config.yaml
num_hidden_layers: 16
hidden_size: 192
num_attention_heads: 6
num_key_value_heads: 6
head_dim: 32
intermediate_size: 512
vocab_size: 1024
hidden_act: "swiglu"
norm: "rmsnorm"
norm_place: "pre"
norm_eps: 1e-05
positions: "rope"
rope_theta: 10600.0
rope_fraction: 1.0
qk_norm: true
attn_scale: 0.177
bias: "none"
tie_word_embeddings: false
parallel_block: false
init: "normal"
init_std_qkv: 0.0264
init_std_o: 0.00467
init_std_up: 0.0264
init_std_down: 0.00286
optimizer: "soap_variant"
learning_rate: 0.00445
beta1: 0.95
beta2: 0.95
weight_decay: 0.0
lr_head: 0.00532
warmup_steps: 77
schedule: "wsd"
decay_fraction: 0.611
decay_shape: "pow"
final_lr_fraction: 0.0
batch_tokens: [16384, 32768]
max_seq_len: 512
doc_mask: true
train_tokens: 140200000
max_steps: 5910
dataset: "wikipedia_en"
Each number is 128 + 24 x the weight over its row's rms, rounded and kept within 0 to 255. Layers, rows and columns count from 0. Numbers have three digits each. The size before them is the row's rms in percent of the matrix's.

# layer 11 attention key, 192x192, rms 0.284, rows 133-191, columns 128-191
079:126102128142090123132131132150142125123153137136164134114131116110128180113105144170134156123149133145105166158105100163115115154135193148175135115121143102066143156133101112106158157155126126
082:116126112158103127147144089131181107142117127145101122111128182126103110156142141133141146107159092126145154110122128186154125108146099155180147129144114146148126128103138096112112097159142095
086:086158146137137121122128113076134101110101127129130128093106187151117138158110090121136151124138161121124176125128137135114102080091179162144134117110113171142199139107103138140157136137141133
095:138165144116149087129150114125137125125170112142166182161119116143138133162110136129147110138082126145083136128150120112113150111114129152137151136101159164130141111061116131093105137131114106
105:127124162099134041130128109124122072141166127133132119118102098118153138149125146119183120133104161143120117088089104095100143126138153126113115169110121127095125124128133122161189179142114117
105:155100131106119093127116104173123124134146114154153126103087158111124127146157141107120123131116108101092144124083158127128146124107144162140096139145147140146114121136107123133202100159161095
090:158124144091169093183159106094079130159146124078137140117148101143149108160158145168100111159093128136152156159145152120117148165150108125091129121127138132159140074154127118080149154102123121
111:142108133122165115153113130120167102101154148139136145115149150147155126127113112097140124131120105143110102137112100153137138193124162146107093149143137174163137070135168118140131115097148122
100:133178134150093109093149140097116122094101123100146181155133168102159105093120130137121174130131122099084101134130128128096134136085133153090112101109146128132135097118071105142130086181139156
101:137139100091134217130095139164132092076146100156151167143125160154124104129134138129101124131119119100107088138126125123120168101086177075134145101127098107111089128140097114131129108103144099
103:109134111141143158104126100165121136103114138163113077111121102158184077171143117146107139087063103096102176143146117089097084107143127150128115142150137139134120119105094108149163112101130147
080:133080130103125122105131112165141119102127143141134152146139124132144116150119121189192073105139147129129112096127116135158110165131102198138123108126100098126139077131129117150094150123114079
097:128114131129161172115122142115107165172093111122121079133088164109114148161150129115155160166125160127155117157139102112098100120146115125143122122155155149135137140097194169137131175119101127
083:149104126109096099132104147168139124135141126073117095131131154147109150119122138134161125124183124114126116118122115125134144147096144136202108131121146139079124164168124131147156141170100145
082:105130141140147168108099119133155104100124185151131127123077105161122097120133112134145138127087102126134141171169120143124159079155136147127130127115142120125122154127164200114086141119130101
083:161128169137108157073131145115106158140149142147097083114135130144105091185128097145129106114098091179138113137118174104145162091123132154150120153141106125154161101112127096098138139121139132
086:128080166141149054104127155123112117113125126168106098149151133108109087099096122147119144134130125126162125107176128101129122130128107181123166130171127130112129122085149119123112125156130157
087:129166119133111141112123135131108102180130129136118107179136122063138104081109105118111113148103082110121109112140121064128104115152135120092140091162116137114132106138124125135105076135117100
088:097120140088091075095146154150142081130137126111115143126122109123082132146133161124146139112156142158146090106114184153137085121128136096101095133090125124063148174154168119145145114128137147
092:087134077144125092078117132127142158165114157122118148101136127114108145105153169108103150082141127152117132096126119170160105128151156121133168110112139145143104140117138089124144118149147180
101:139151162128115098177124177151077154155094125186109115171117119136123107132160115137121128116111153149078099110149191110087152153144169140136131137159124116142139156135114140152121158156178090
103:147119138140118098142127113152111181124133129105146138112132150137143161106156187082145132148139141134135154138115120093109129135081137149115102175158157141123138156139154092150154142155135186
101:180129110123115125134125160132109075141118114104110082127120128092166109121172145141080062129123156152117150094137152115149113132171144118148076109153132123124123145130116186111074154102121111
103:150136156081134126141120112124119126122107125088105090127102096164145132138150139146130071099134102142119135087102114180134147117125084133139135160121115085100094142132125119177144159110113106
102:122103152112136113108129118141132097145102128151162135117130170120130149085125102096105169128107148180149097107133088125061135134096149127099127113135103131121115170165147109129143122199122107
103:134166146128080106148163142160147129100114103113118107113155158137119114121144111120130087092116103117144084116169130160107127114138063089145066134153166076133148148158164105143093099162117099
099:116099105129172109126119166115162103123112139121132149165101124100138152073120129117106088111133104091117141122102159092138112134105122159137140106108107153108113140169118155094084158071122170
083:094141102109145120152116127150134127098175123166136108134130118113140126109129133144119120121153089167136153153119150128106124103126108093099109163125094121148148183130102131139110128144114164
091:110123140103178139152076179150122130153128115156130131138087128158143111136157115176139143109157172096153115117115111150131145117109125148163157111111178172143125145148172174126104164152152127
100:137124120122141143123165103120157113156132172122107122121127119134149112122149126124133135172140130116133130120136107179148095122145080184135149114145122151146112079123141111163117136134148089
085:110158082084149117133128137133114128138147130158125098084103160144146070169168139176112119121123116137120115127198102098123127102140133106124142148103126130120127159170128141111117125159136130
097:118132152134103158127138120111164142152104117177113146115128096134130131100125135129104116152134136127149109116108183123117136177155138116141145088117121079121118105113160192168113137115137092
094:100099117162084134109118110120105112111189103143120139144120145090099152110118120086068122124130107102119149131124141152109168155122157130134143138127105129128141131163153086130111133115154159
102:118106134123143116077140099134088129096105147157131115128105115133106083113165175152171107133095101139126144080146124152137195132111140114100131137092130136150154123142137125160141183126112066
093:135138143130149116127123134108103112134130139153109117119142146134154149167149125131140087155098106161122134067110105095120137128121136137114147098120136151163186127108129159148110099149154127
098:136082126147106120142146157160127162126107132123166105152179131141103065145136122136116157130165157143141085118136121124161091173124105109119097121115098093166157122131175139152118107150130131
095:120105150132186133112145117079126116161108122145106095119133142127122150163151168156133144120140153131149117091122121159117122152129122143096101150161139074128133125149147110117133143134162152
104:144102114112086133143162172139109116108203118143169130145165107139150149117096118116084115137141149142140093129154149142139133174112143104178149187148101144143136146135124132123110132140138132
102:134109103137150149156129156121130129115118132105138136094123150134093129115088142102156122125171128134126089120155133135138139142089100092120101144089144163135117137176119155116125111104143141
102:113150130144095144148129158126136153133138144148150113121152073150137097155144149178104095111164092146111135121120141144156139142143133137159147157133170069122102107093116170127153151102096129
102:122099129126091126141113136154083126095083125144106149158137122168140142145144105093109132142108127147099094159082117157122107107127164100085116162161135095127111127099148096127146161125166149
103:117062164117113109159110140142091156141106092119128170147116119138107122094093105114116149177109105115139180091169135105122168148114154088102096106169102116120121132168125169131174082127127149
104:160188158165126105101091093102158162142178144114129157146097143126108110120105121088128126127128121142129166148105122119128100114113171109101147147126103114143142124124139117150121134100158123
108:129132101104160137138119126128146105115124152157130158122114161137135112137182108158124173166172121174162153108136071129130133117139162116111128112116161129164142111119128151144136118138163083
088:087113144157159118121152127117132139126131112086099128138122123100067127117148122117113126124140128086114116159115105127100109184183128161100132116160101080101129099122109131174082132085096110
093:149138088136116186138089142162156132087114139106124104121160126131152129169136092153131154114136109172137145115132194134155117134124151160138156129098128138128138134123121152058145127092133127
086:138169119103156175169132141116141116111091109093123102128165148089155148163129120125111125096137133117153124134107153091111136153116149126131143209091132147145133133140139157093143155124159160
092:165102048112139135138123127141103140156150145134128173103137106145121136144107142144111159127154127119130142120159111112097105104134146104131110114100095138140139110166118146105157100110102152
099:171110169169113129127185099119133112118100133142084169102133140080101152137085132128152162136121126135132150160081124123129114137149089167135146078122127135119119104129137175151129136116093115
102:173099116108139122089159160126121142124091151114151125129129122156169135151160131132138125145101089112104140110136131091148173161130143128075138155110156177147118152135159117135131142116147145
096:108172118086156142171141126129125151139117131117181152136129091128159111131094105133106111126103119130131160131148055146121049120129156111146158117086175142126149133143112132103164117160114136
108:094176091106121141155110170128147120094135124168095081094156118184161145143116131149097081119149141139105089097122134134094120123122161115153116090118130119150156145087079124100121118109111103
115:117135116121118094147121161158121109128135121103157118164104109088107094085106142107140199148176181115166105129140112132171124130138150128174133184159119101120148117107123136144112162153203164
103:139098111169143145152084131150148135165155156096129119138133132082120155114082106109141174096138126127173116114121140138102126154148163150109084124148100140147168189169181113134132129131144145
103:108150156103118126135136074139117131114159141156109114115117145167135139145113081114126108126097102106123136135126130105160083156103136146115131120133114123103137102144149102124209119127099096
104:117134132142088077128160125130120149137125148120121127147126126125109196114156116138127174096123136154163107113133128165154126087104101155105105122149152142145143147076168095148132132154156104
104:120167118156101116096182096120130146101119109104074074118149106119168132147160148113148141094137164158090082084151147140140144152102146091115127160157117122112095136083118132179123095163122099
103:122111114148116119144106142127129166125115114142136150124156103142105100132149107175113143138130135110118162099128159135100157152178129159099140193135123148133123131133129128155120100149101158
104:159159168108106083118140105161143097151151154111087111128145136123109139173187149194132180130127144159127114170135147119091121114163128128098116148123128124102127177141141128109137147153125180
# layer 11 attention query, 192x192, rms 0.293, rows 134-191, columns 128-191
112:115144142115117128130117158103146140122132117119144107112143163135141147161189143155105146139147134165105175130109117107164141117158137125147119131128156127115143163109133113171130152145132121
102:124136118119133152151122093102121110102109076165106092081132128187105089162083092083148135154097156106100107142148112161123135152123106117097140108138121142160118092148147159128113143124126137
101:152148111162145127104133119128125091149148128154100144155127101106104124147178117115100146147137143116163134125129105086158130110126160172136123139128134145107159077152106136078110166101142079
127:113115141124131076126203167132114153087103127126094168148140105109075122117143132119102176100158133140176077137136111103137122073114121128116133101112122108151148125147132164154146149162134134
136:133185104100145165096135090063116080101128139129108112150073125100105124175142114068105151126147125137156135115124116104112139131144108158096109162141129164130114156090078140136082129141120139
105:137112142107136149151142132141118111089148119114152121136101109155126136106149138124116093169130139155148170103122124104097124100119148124104155115125150135116124112150087159077109111181087145
106:133107141104160113127099136151165105100129148085142147140161213141163123075134113131138129164139134133134148126141113094108083156168155106096112127146128164160091108179155122117137120137151144
108:183130153133098068103116098103179152124126118126116167113116153134133117098138122136170151131136116117095154113154122136114103105147129153098079112104140096125125111108110141125088112144168117
107:163115111149123137140089141112126130150164130121109140138122139131118094104094116152085129108126148118119137147160130126152175123097161096105157133132121102144096165147148158153132147135135095
106:140128109081120149177089132137136133084110077092120133153128157114066129153144105163129147137114113115127146110143124127147088125168150116109097148142157156122138162136119155145102122104090141
128:157113147132137163097147083140092072129131114144135129109139115132112115136128110102103065086126125113097163165129184147114103095159158133141152147133104099110132101153116124177081113144136097
099:127086127180118172146165145126158114115132114128134127172075105111167149132114078111127121156120137084121108130112119132122177138121091129121103195135141163087136155130124173115152102123121123
083:115130128129148065122116151133146112136087109140112150150149154120124114108135124103136169113121126138122106074102082117214135102101094137107109160139126138094165090162154138089138141136117146
105:097134148140140140122142109135151127085135174149116140096112094128171104107111127155095118151109109112139150161145164120123139120188158137141115133097105181109132138149125134152105108141116120
090:136119130094126140168131084110127125147138139154153092145110099110108064125148101137143095133068108147110113119139148103136140127141150149170150098154103157112133144147113087149118162139151104
088:125138166102108127084103146137206091132156101125172118138130128135108124114133147128166131127130167160146127128097094123112137169053161120153098174103136133085120111099118107148163112143125117
104:147119150128142158142117111117106089127145094147110130135126158146171128136123129151112080144139132111146162149109151100119140108090163058139111106166154090116129118095085196147084112155099116
086:161127133116104106085128100148137107122126117142169134106119113169125156108127145122108155146120162146089090119122147130126121109129170123127118109125123119152165131170162099115188106137156107
103:122135076154135122135096122122131101143135159108106151134128117155121110130154152155117125135123108121114165125130116155159151124124156125137166100162118142098135140117128072121188074136155122
116:130130136127111112130159148168134103116120138125153123150134113130154143107156124112140087100080141142126105120102135141108111143121170092131173156108108139140129162126141092126159156116179119
110:126095127136145113112155170115117178143136124100159138153114093095124155112147144119140124121110129154144124163172165096148107125075117171173125146141137136129107150128159104134137096118149158
098:092138090123140145081155144149147083132104114127154093087112116109151135084138143134111091090092147137120112142135135093121125100134140119126143114109110156121155114137058135144157128152093155
112:111127100141138151089133110143148082115120132129137123111129101157156172176101117112135101135151129115125176120118166100079130117130146135144090111139093136095132183127120147165129083148126106
111:124116137147144167128159134093140149122169158112094148127109131131144128142134127081129110109136127165071113134164133120096114122149144135138147137149147122136088132061170127138129116121129143
104:127138137126087135149158121142127115110122121127111111135171171149136100117143100120172147116092152148092084111146110111132167140108091078090114121137135103110125113115143139149130106126154123
104:153126105099109114113105162166116117134138186133140140144125107166163159127098149130150102075113104120112159130114115128105119103116145149206131117093094150162155119105151141072153164090167126
096:110149178123149124098128106128135116139154122116131153141093111100139158158107123133172113106147132127144127071148103138122179147170146132169111124166129116136125111130109138111136141100124103
089:072112154117076152137130121137081145163124078131111119139143089106123138150115144121139148109108146086109143126091130155130121149125117103168150138129129147087132122121132116102116145113123091
093:190146105117150086091128184152127106147200145134115105134133154146146113171152085160093146081166089176132140127125125073141141149118106121137124128152116158126148147185136167073140102143104127
098:102102120130135108134106185140125111140123106156142176123137126112127133116126109173132135119134137165137185133159133111167075124106098132138116141114126136128144145186097171120119066136147122
099:139075092127118171094111123099078133135155130165085069104117149173168122137107127111118112096154074132131133148116159148131109125165134084164108096116101144102119154154130135109119118121101151
099:093067168133136125107138146134131119098127119188144134105150139113128138116127158131173134125119084154168111134124139139087121140098134134126123070123119143125102145160133160174164149138100102
099:153088114130131135146182148100137096111127144064132113123121086115168162116133138117110093101161152125122094128117128134152178138172129084168113134107112120096134148137131085111149163094107135
096:102194122077136109142139126114166162101084113090119110116140158149142090136085117130120130141090127145107141149114150129127119124093119084105127146119123150165157141130127141162132126145179168
097:121167141093120161137118194172116096137103167108109111121158134173149134118139111093110084175153168090093107106140132115135112154110134119134148128117133080128143159125138110158142156167164142
101:100095129139177196065126146138132100174152125120092120098107128117105133139162165154152130128137105107144122174114156130175099124143146151110144120141137149164133080091132169146089121138126153
098:095115127129095143129145139179117089127160118145159166148164136048159109136124081120124147095142157159140090152088083086128144129129110110110170142146120134105121104120128131141134142143136126
101:185129111119154140165109141180096150112132119129144120087180133089095129125122136152171092117123083131151106135139131121147103157174090120147139125174096112113129156101126129088155144142141116
096:127135158166127147185117162120101146130106144117151122131143124127077098116138094173145120075137124141138135099116138180132137137108108130122106170096140111148095146115104122137119106114098113
101:137133161126113094138120117136104119164132126075126124143151111128121162131152123149093112116122097142123110149090123179125124124145147146180080112115116104148213117167166087117137172133101109
109:150062133147165164133107145155115173120116093128149166147145166137127126160096085116155104157098153149121107097167175125137132141132106148154107100108124129103121117092152110127094103130161134
106:138116154102135122080099117095186079139131144108138122113088151122148113127120124101101118110158139128153147105153094137123134113136137148093100139158114147176130129124101151158093120115130110
153:112136108127108153118103115145146095092150138146133087129121101141190101117123110121179027134133146122104172116140131146106142132160144101096163147163130142142149141119105136154126103135123084
084:175140127084119111121149151152061164132096134108136127114120119168120139139108091192116118114134136109071145135099167148136144139129139170114102137151122140122152128127097083092132116131138142
090:102126151095121136156128123111182103141141169118084130177158144130086147087131120111131170154128106183168122145121118123116149156157119090089161131141129102137101113093130161149153131122148136
075:147143121163109130158142084115101105108111114189101151178110112114109172093148136124121106194127136113119172119106112131134125135150068127105139158159153110156122096136138129178155180127150136
095:111138086091104120118104137137135171128139128100099164114165154151107136161139111156154173146156097122142081096135133115108142109119177117130123157087163151139155138100128144126099091149115135
102:171096135137112103111172118164103134143105112101117075124102149130131122177145169099153151104112157074151128120120171135133138104159148123113100108113143120114171109120138103100094124106120130
093:094125134137099120141071165087121151173129113071147150126126120101158160137164103086126097119138109127164114118123099113108136095129129100156117139139101126109149161089125082129096147095150120
093:194173078149169121116068131133103121127111111127099142163110105132082109160132130158110174127108184133129182144113120174149121125140124144113142150130157109145110116128103125148127123116127092
095:118166097124127116080123110110122110157128114132137117096098097123145165079105130086102103141125145136122161101113145148099135083118123134173116125091110121119153142112112085154151170146103116
089:072087091128092127143112137131156085132134123182128106126134153141110101120138129124138183134121129138186144143144094144151146079130118146157127132113133101149138094140124101197141172162134121
107:119100132110124165182127159091134136123175152129121105125099095120095146100167129089143103133142119135124112131125120160133119133163147161107121122176125136130138139084154121156134139121101126
103:123198156116108111130085130153186090160093164194145099137139128119147098140136079127141162128096114175155143109117107147112150138142136108128133123141113118153127100127124120142141118145131137
100:144094170119107110128150138090128149101158110134082112101095147181144140124129155132175156068133207107130073115121107102126096133137055113148129121125175141141112120137136135122130155102115174
103:152172129146096164089097133142138113130123098143058149136103125118139101124140105141143139128103131118093117130114139103118126101079150150139132155125118131124146154121092132128169116156108139
106:109172172118114163165139115150129198126128148091113103129128146108139125109137128160099191153141137153150114117130123121110124104123108119115090154093161112065133130103147130101098150143141083
102:142115147104126143159157112175154140158150110182121112108094141110107146134124159110143141115155103141146134113147103130081115121158118116133113094103122123099182153116113152113131142133091153
# layer 11 attention value, 192x192, rms 0.289, rows 128-176, columns 128-191
087:114098137141140122160154140127127114127118109165145123161120171152129123125124138129142141112126117153108106104125110055187149150097122149145132122156159114133131104150153161090100141198140092
080:146126117116135152127123101128081154156157150118120119105131119113122145165100155133105120129133178107136086158144100143098161170141091145110150154105142129091171124114129154112108074162137065
080:116115143118131119137107090138132125159129156109148142126132094144094126154118143113131121134111121124096098156135160158145146122098143084139128091102112111142090142155087077103137157111124158
085:176091100089088124106164146100151125145195131137122131133119118129159137081101114104158083144147144153163150118129131161087141152124138120111105141105100138102132110177140119130127093129138135
089:156147107108116088133143111156131163121133083134092115095128131224126129182109133131164123158114095106120159074092111140136156148154142144147089163123172127145137106096130109140106118174111117
094:118108113152107127120132108148128123126158113101133140112143143146151086144115137085159090086161101128164151151139110188131122166114119136144145164139092189117113110116125103118118145149123118
078:158134095133158136117175117138129154071160155138127109199121131161118108138140115149134122130128111116110094152152160129105143110136152124124107170182127139119113133155148146113172120085155124
087:116112110079124134144144122150106131123140137120151111142182152134134055098105117154107121107101126132127112127114091145106133074117133141104133127129126141091156148136133156137147130114152133
087:132100121106125133104095152138152097065145129144105128117100129126131171116120090133140121142052168112128080116163141082103130132120115098169141157137103126126073167119116096160168129136138133
086:151099123090127172127155112143086092157161083133147112088099118073132100125112137141119133115117169100089166153113153113147172134140120098108119151145147151123149127086134124157120159124127125
086:120118163117112093071131162111095135188106143124100090158148095104110158135129176111121120111176142121134118175129102129144088079119112122142129138132094124123131084166141129152125130133091172
089:155139127129129109169083115111164118153173112111146156108160081133165160124142111136119146158112112147097186105087079110150156128132154121145128136067124126147133128114107119166148129125078110
091:131107103130153147130126130184148144160117099118133157143086104132121135121168108127107131107101191147137170115134131160117119126179141141146160068156145137145111145125168098082079124119130117
087:134145105154140092086103108155123143095167115125097131112131169099091157158133112107143123127097155155120166097081135164113142121138105192125126123124147093134089160157118165140123159142133101
088:086120116116132136141143133117146080138132113109093128155090179128129148155143143114151142084149155116174099144074133149135101141164138128140141140197127125126114146086180141120156090091097112
082:182134180123156143159144122114072107168148161115177113166150151127134140176099157109120097143108114128132131106135132100116121113133149140146125161150102181131131113155148118128134156120151110
082:146128076098086174099112159139121124121152131158183155108145151152109132136114125138101131101149153152148134103160118095070142100128165070143149088135120143143122139151120095082161118172136123
093:104101107095138097162122171162132107123142144094118175112147099148157160148128124114129053117115122123127151146098136105119130146102119172128168126125123157139140131116156099093187173089149139
081:117132114138112115162142144137168142141076139094131134056126146122133113109133146107158137143141142096153186091137103126149140117114102121102093142138146137156130132120131127166151134146132113
091:093133120096111123133089111131125081136155116116109184103130128139111169163123145123116126139102081134124165123109147133114136103123182107111171087113178172134115098122139137159113122179116112
092:125058138137120119074097151135183133113109150140111135162109129082098146124135141095100154139155146179143129156109106159155127116118131170137113120146103086117120137152087165093096152136096168
084:115126157122130093080112118109159150118122141074157155103123160118099077141093158116157136116183105160068111124095091140136162105133146174120110155140153101177156125131098136133124167158192077
088:139080146119097130135103144166106141104108125113124143098138114142112098167142117122165112127119118161122088086128160152141142138144202112139116144156134145113158158088112116154154140151142109
089:114134119115125103098167140158111122158165174151143136168161108139095156117140120123138130135161113147130114108121139171131137117128147142168163117110088163079147177124152124106110075115179127
081:171101135111127103125110092107156108131169121131127137149148116118087152118084094098122134150127136123125154147095104125124173166126154139107122129108109118117133099138115101096108177123114134
090:132147123154144077140160141147128100090099125121137115120077142143164178082102114107122115104101134111097101115147147116158137128115105138153108080114137154104128157136152145126168120146128134
079:128147120120139119141113136130125148129123107114109103069160139128093142160163116119121143151145093124170168145163173152168159083160146159142130097115110124137143127112121115086122113127176133
081:128145180121095095115101097102107135102106126113135089093132068149114139158177150127131110110125111112160136135101097152154141157116120178136120122163123112150112117117113141153141152131103082
081:077147110135149121099136139105114123165121125159095113127107140162103125107143149117097138125124124116147108109140133098141118120107135124136147149152133115153106104139080151145137106090097098
078:102154125157188154129103142144125124075130116141149099146113115151098124125167115117137123147104150084158160136104134129155133150094133117166139134150137113112119085136123133121077128133113129
090:134117119084140118141141118145106136167145100107160100105164119120152137162157155166144127110109118146090153125068097100150148105158162126095148173094126122127110131123142106125131129113149115
084:144113150158094178125149115138142139127177124139141105080161157153127154124139137092121086095131095116154163111107139122103136115088110094083139156156127133116176107116118141143152121119167072
086:123169110136128176116107145157146165105151147126150086123089107118119114110145117105136109132129144109132108146126123103092154163146141131177158097144100137123124152105124151172116076124149120
089:132118123107129116139091150181137122140112086122132141086130134120145111102139130132138088132102117117122138120137140124135126089132086171138109146147147154103123070136153133135157103122092149
100:173138136110113112127108141136145119145128155140085165117156153119111091098140073113103140137133125169118150110128108144126120085145202179123156084146122096125117142102146136121133119132140179
092:131132120118114121069149140169119154123140078113153103148171125135143121166121099097082137139130141148148137136120115123169126136120113129111133130104162134145133149109091170117152201113141091
095:102077152154116117182178101165119100072104113178122127120147117135145113123085137114137103132107183148091109127110149171158158124091131135103095124104134107118134134110137112092136116097109098
092:124123161142123146147095113131137127145180108103120130134131097134128115107117092093152136099114112154139122108097127115130077125131156103125109118110117156094140158089156092118142098138122182
101:129124159119124123143104112124184158122130137103143109135135118151093152123110105073096136151121129125125144162126125140139118106110136133128101163110113141130121127063116118102142139137140131
086:108152106101111139152160129125131098133130126114160148121132160102080111116117148119135098111142149064160099100137106125099138119165140119141140152121127108126132119161114127161111131103181135
094:140131146107122140180089177119143088170095135130119154127115135124144103101146119133156137147167154122149159121173092142121164119091139134126171121147111123181152123117188141121084171134129131
096:135143107117140118096092118154103130144104152169120122128162125171123121099155137138110122148143127093105152102126090158121155153125227122134109067099124126134130152154171103144128085118090096
100:095108136143119089128170109069153132140131116134074103098099147109115103130108127159112122133127135121076136140125145111121074113159126140095114109130163143158138147099112160121117153160105131
096:125178114170083126096145094128133137103169106116116175134098130101114129131141174137134154129098112105143122134145116126081154125095116110080089125148136113154113131124095127137110157144108129
099:162126178114162096139149114140137126158164131162127080161107108145122128124109125140147124141137112129128147138112141137117126155095166120106099143157139111127107124135128179173131101129118135
100:103144105129154132134138166107135094132138107092135125124152159149093095135158110182093122090156141113161138126113153134144120109148153133147159148117102111157103149101145121174125112110132108
096:171145145126114132137138107115149143111153130168093141150105098135138141129127145112145117117098135137094103118139174083124145151163125116120103151118166149102120132108113147151068142126143152
094:122151118095162124145102098161144111127117120151156115115112132114145106125144117151137103136144129134107148105149134070150113121118159095110130129121095094147165157167163134101140092156126120
102:093111184108120155128124124106139126132136170083121148166075117098126160082072132065130138162119155121123105142152121136126081106109117110103144134157079115121131138078121134135157178139121134
# layer 11 attention output (transposed), 192x192, rms 0.274, rows 128-175, columns 128-191
095:081156125084085104102124121101182139129121130092127087098111124144119163136147134122107172096104141107132133117093169149110095105141109128112113100104112156067125150089098091145129140140137130
083:170118159126173117127169178153113101122123123121159128165146112152130121113153129118126130065106080159120135093094134123121122096115111138165124106106136160131112158126099105121128138100136159
082:128165131135106202119161172181113170136115124135138146110147132130115129098105113131100125109160078101185127128161103125143118109160125150117114107094134138136136119126138184159107126113107103
081:119146164182115123133123118118125160145117161140091105142151125137102110157158095182109162122166123095115103095134116148147126152145114124154134116138122107144119138125132149152143155121064124
092:103123131114132158101162140131104157124121136132138127149107153091148109086155148138144099114138150183148098140124068125146139181112147119117150097080100187138121147176136108104105166128129154
090:150136119122171140141147121138134118141128124107113153098132131133108190096143121133133156143133167132119113105119097101155144077143132145136142125150113104137160161094110109103133131124160141
077:104136146155122169153092122130137140124099099106127063103149113129120132128146123135122099105106165135086146115113151150142137098123105109128179129086145134144109125091130110119099139172119144
086:106122112176101107126123127131124145118100087109138143119116124127109175151147142085145113127186125141154085122120106160143134137138150126103106118141177131140112129118091110120126112182133155
089:127127133164157149132109098097097130162129145123137118171110091138102113133108166141075145149146118134172137163150138141137155084146106176121093113109174117107167118135115166120073166146091115
085:132177115139114137137124114141144123134090173094117132138121106127115127128143122111171123138154083147088129071151131146111113126121136104131110095145102166126102103139108116081134120128159139
090:160065113131112121185152124134128124118170137127132153100120156166138089088041119142105122150108105143130180119119147142152160172139132101106117122079125100136122143149151162102130123087121108
097:143091136123107107142189131098090144106117152145142152173097132112064092145130083150173126142131104128132153167132144118159115150156111142107136121147122116078132149166165129134151127132197142
088:150163141089106130115123082113137123084113128153126100121153136114136132157085122130151117144144103070136172109107118131121110078122111116127119167098100142117147099123067136154135108146122141
089:108142133117113111156118130147122139121094125097138087191100095142190104094123181156113120130149152107166098172134111102183125146130121113100123118139119122092161123107150117128110117141097166
088:161146119072113154116098131155108174137080133117130123085172099095123117074150126142134098169124108106125170099127105093141127144126136112134119143098141145153123091154138162125113106109142133
082:125133124165106199144149135147116154137121122128103174125130145105114128094166091112131182136127100135103065146144124151139168149130144115107102139108138066113109154099115130154106118122178142
086:127125107129148113158122080103110126132161093101125143127088090116154114136176162107143127114174100119175114149101117117153104131155118169138088112112125135128149138139133157156111160096112143
102:146156170143125180142095097129126156171105133124100113125137135102090080055146114164089139150155153150131116080176109148162135113132149130093087137129138087101092116153114128163096118169120135
085:097134130126139133149080101158064123110162121114120142156134124113113115136133148184108117117134102121165106160114149115097163122133133106148147113116120117103125147148131149127150148105104168
084:110144071138099144102184137167113130151129148166137129107139146139128129120178160133181104117132142130110140113149122103164096181142135123162148137117127155125159150133117099094089141157139110
083:110142163111082137189122107103141107122089132123149100103165148131151112164114112135184195105097153107145145110105114129118104133101156094131105111128142145112133083120132116100143109095153113
084:152097104105126171159148108176158108141141136162116070126145124150148122164127093143122118125086148054121128120167139141144103111122140052122173114117116143079123137161142146112136101092091180
093:123153143127120193113105133117149137184159113118120124114116119116132168087093182131116099152122114108145134176135117073135141079122112140150124104127129132155131117148150140097118135119119129
089:151097114131121152143131126084141198116118107138116133119145153075132093111135161165111153155087151115109129138139139143125127147145101114091107109165151108139079075122114172126120131161102106
083:138184133138128160114135143107121177109096126075092120107119162129172128136182130144119136113113113126118154155139130087122112156143117154151155134120175162146154121109135128147148126112114102
092:110125140147127161131117107088089160140110121132124140100133099104123116120119135164090122130158145151125103154106099151130135135124128149081137174143144118140135144125136118136121117127106141
084:125065138114127187109135135126135118110130128164179135156130098155128141097125140112138099069138159144113105125099098090109106172148105109131139131115123122116105119111110109130142148133125096
079:138132093123118112181139129117144146128121138133144158122162174155118173112126123116142155126113136109118142148164138076079111118104105096111134092129151129050148090154157097117172115124113153
091:116110125108088125180129111141195114062113089122145124118130146111131084151093124131114116139130153135098132141099120165093155116149120121113124142088121153108128189113141159130124163121103131
086:132128178101112088118141136117155135159134140127122112082141169134157148120149112126083191158121183169092123146180123156112126065142138102114144151050129127109124127080104153134145128124077126
095:121162105158145115141128136119152165096132149109113178125111164154106115096158078125102093150123113146137103107156157155132153146121098098113126117154111077113136131112158142181145136106157122
086:122144113120138165086099163128130152122129189115110156111118136116140141118122117150141103140121159130125104110131157133172073143167103138134098116094107113161155115160110158089129209129091123
084:093085096122156123099124139141153144116096107133115112163103076181148096129068143127139129104141147107177149145083097117121111113131129146096121116100149146134117104128110089106123188114126166
090:102116152131131199098141159100125138101134167114154118125125171115134174143103124143150166100140121102121118150125133111181113115131141095110129160153162099140107156131109117107117138102135162
091:136142139136142128142132129130112119168161106124177112122130110142114144130164179102147148098133157126117138096172142082121106108113105116122124170128137155128161105139115183164115118121144108
088:146106140125118208151073132109158091158137140148100124140127117097111093058081131143116140119157116143133124133099136105140118146153131118173176134131144119120135150164130102151139121129103165
096:091145073105110079119100100137157126098133165112124128126143102104116094118151159136145147145150075088125079149111139110136100152126129147129106141138114120128093130134108166122111128133108092
090:128096110102083093112155155110135096125099133121167140117130203120145161147104154157120123099135126154145136137161118118125132173096087182148131144127091114072138093142081136114118131119117113
092:111107140130102135126108133149150106137163126143147128121158129099108115114138177163129125168145149128137076113174104135149066131148123084084129106084135132093148164129094161138117127100096157
083:131113129168152130091135154102099125108131110126109128132122120112138084181114112137100119095108148120128172151147083142083124131112124154122153124172126167134112161174142133069150173120140137
091:060118155148191091077147094121131088090133138105105149089141088147159152138177123161089168115135086148110114093134095141120095147118107123155102129143157150116097126102086121120139119091138103
096:134107121169125126154137108160110136132172108103097142168124108096109117136136132135153114113102158153131115127123103130173157125122084134128159122138167094127111077109136147143147119114172163
100:141151122137145137130118162172106136110144157130148135132141121101115122082133146136167106127139110142179117136123143151197082147166103129139121170162100115081157119099172116151114079125173078
087:123074131142176163194116145173103205110099127108123155134192108110137109121131146126139152124114141140098109152092112143159099159156123153195120122145131136156133110106151082115155146143136103
100:102068109131083104092141115164112163124150139145154129125136127153119124097108150124137115168118104134125114127077123152113155144129123118158133117131132094121131151152143125119129157115120135
096:167121119189111161124119159109150163122166125129167113104107127109144122145108134139135157123154091113147115104094096156104111141114113115120129119137120171127114099097131088083119124137156120
095:106111125135141102116126127126182119113103129159176126143158138141104117124091140109137154102124105101178065139113120114127097119125128184105147121193144127164177141145139144126145148124134079
089:117096156163124086155174141129108132118139102118114137136106146139148104140159138119130162118120092134115119157123115199086118131127125171121173131123123156106123120119104123125112123085132102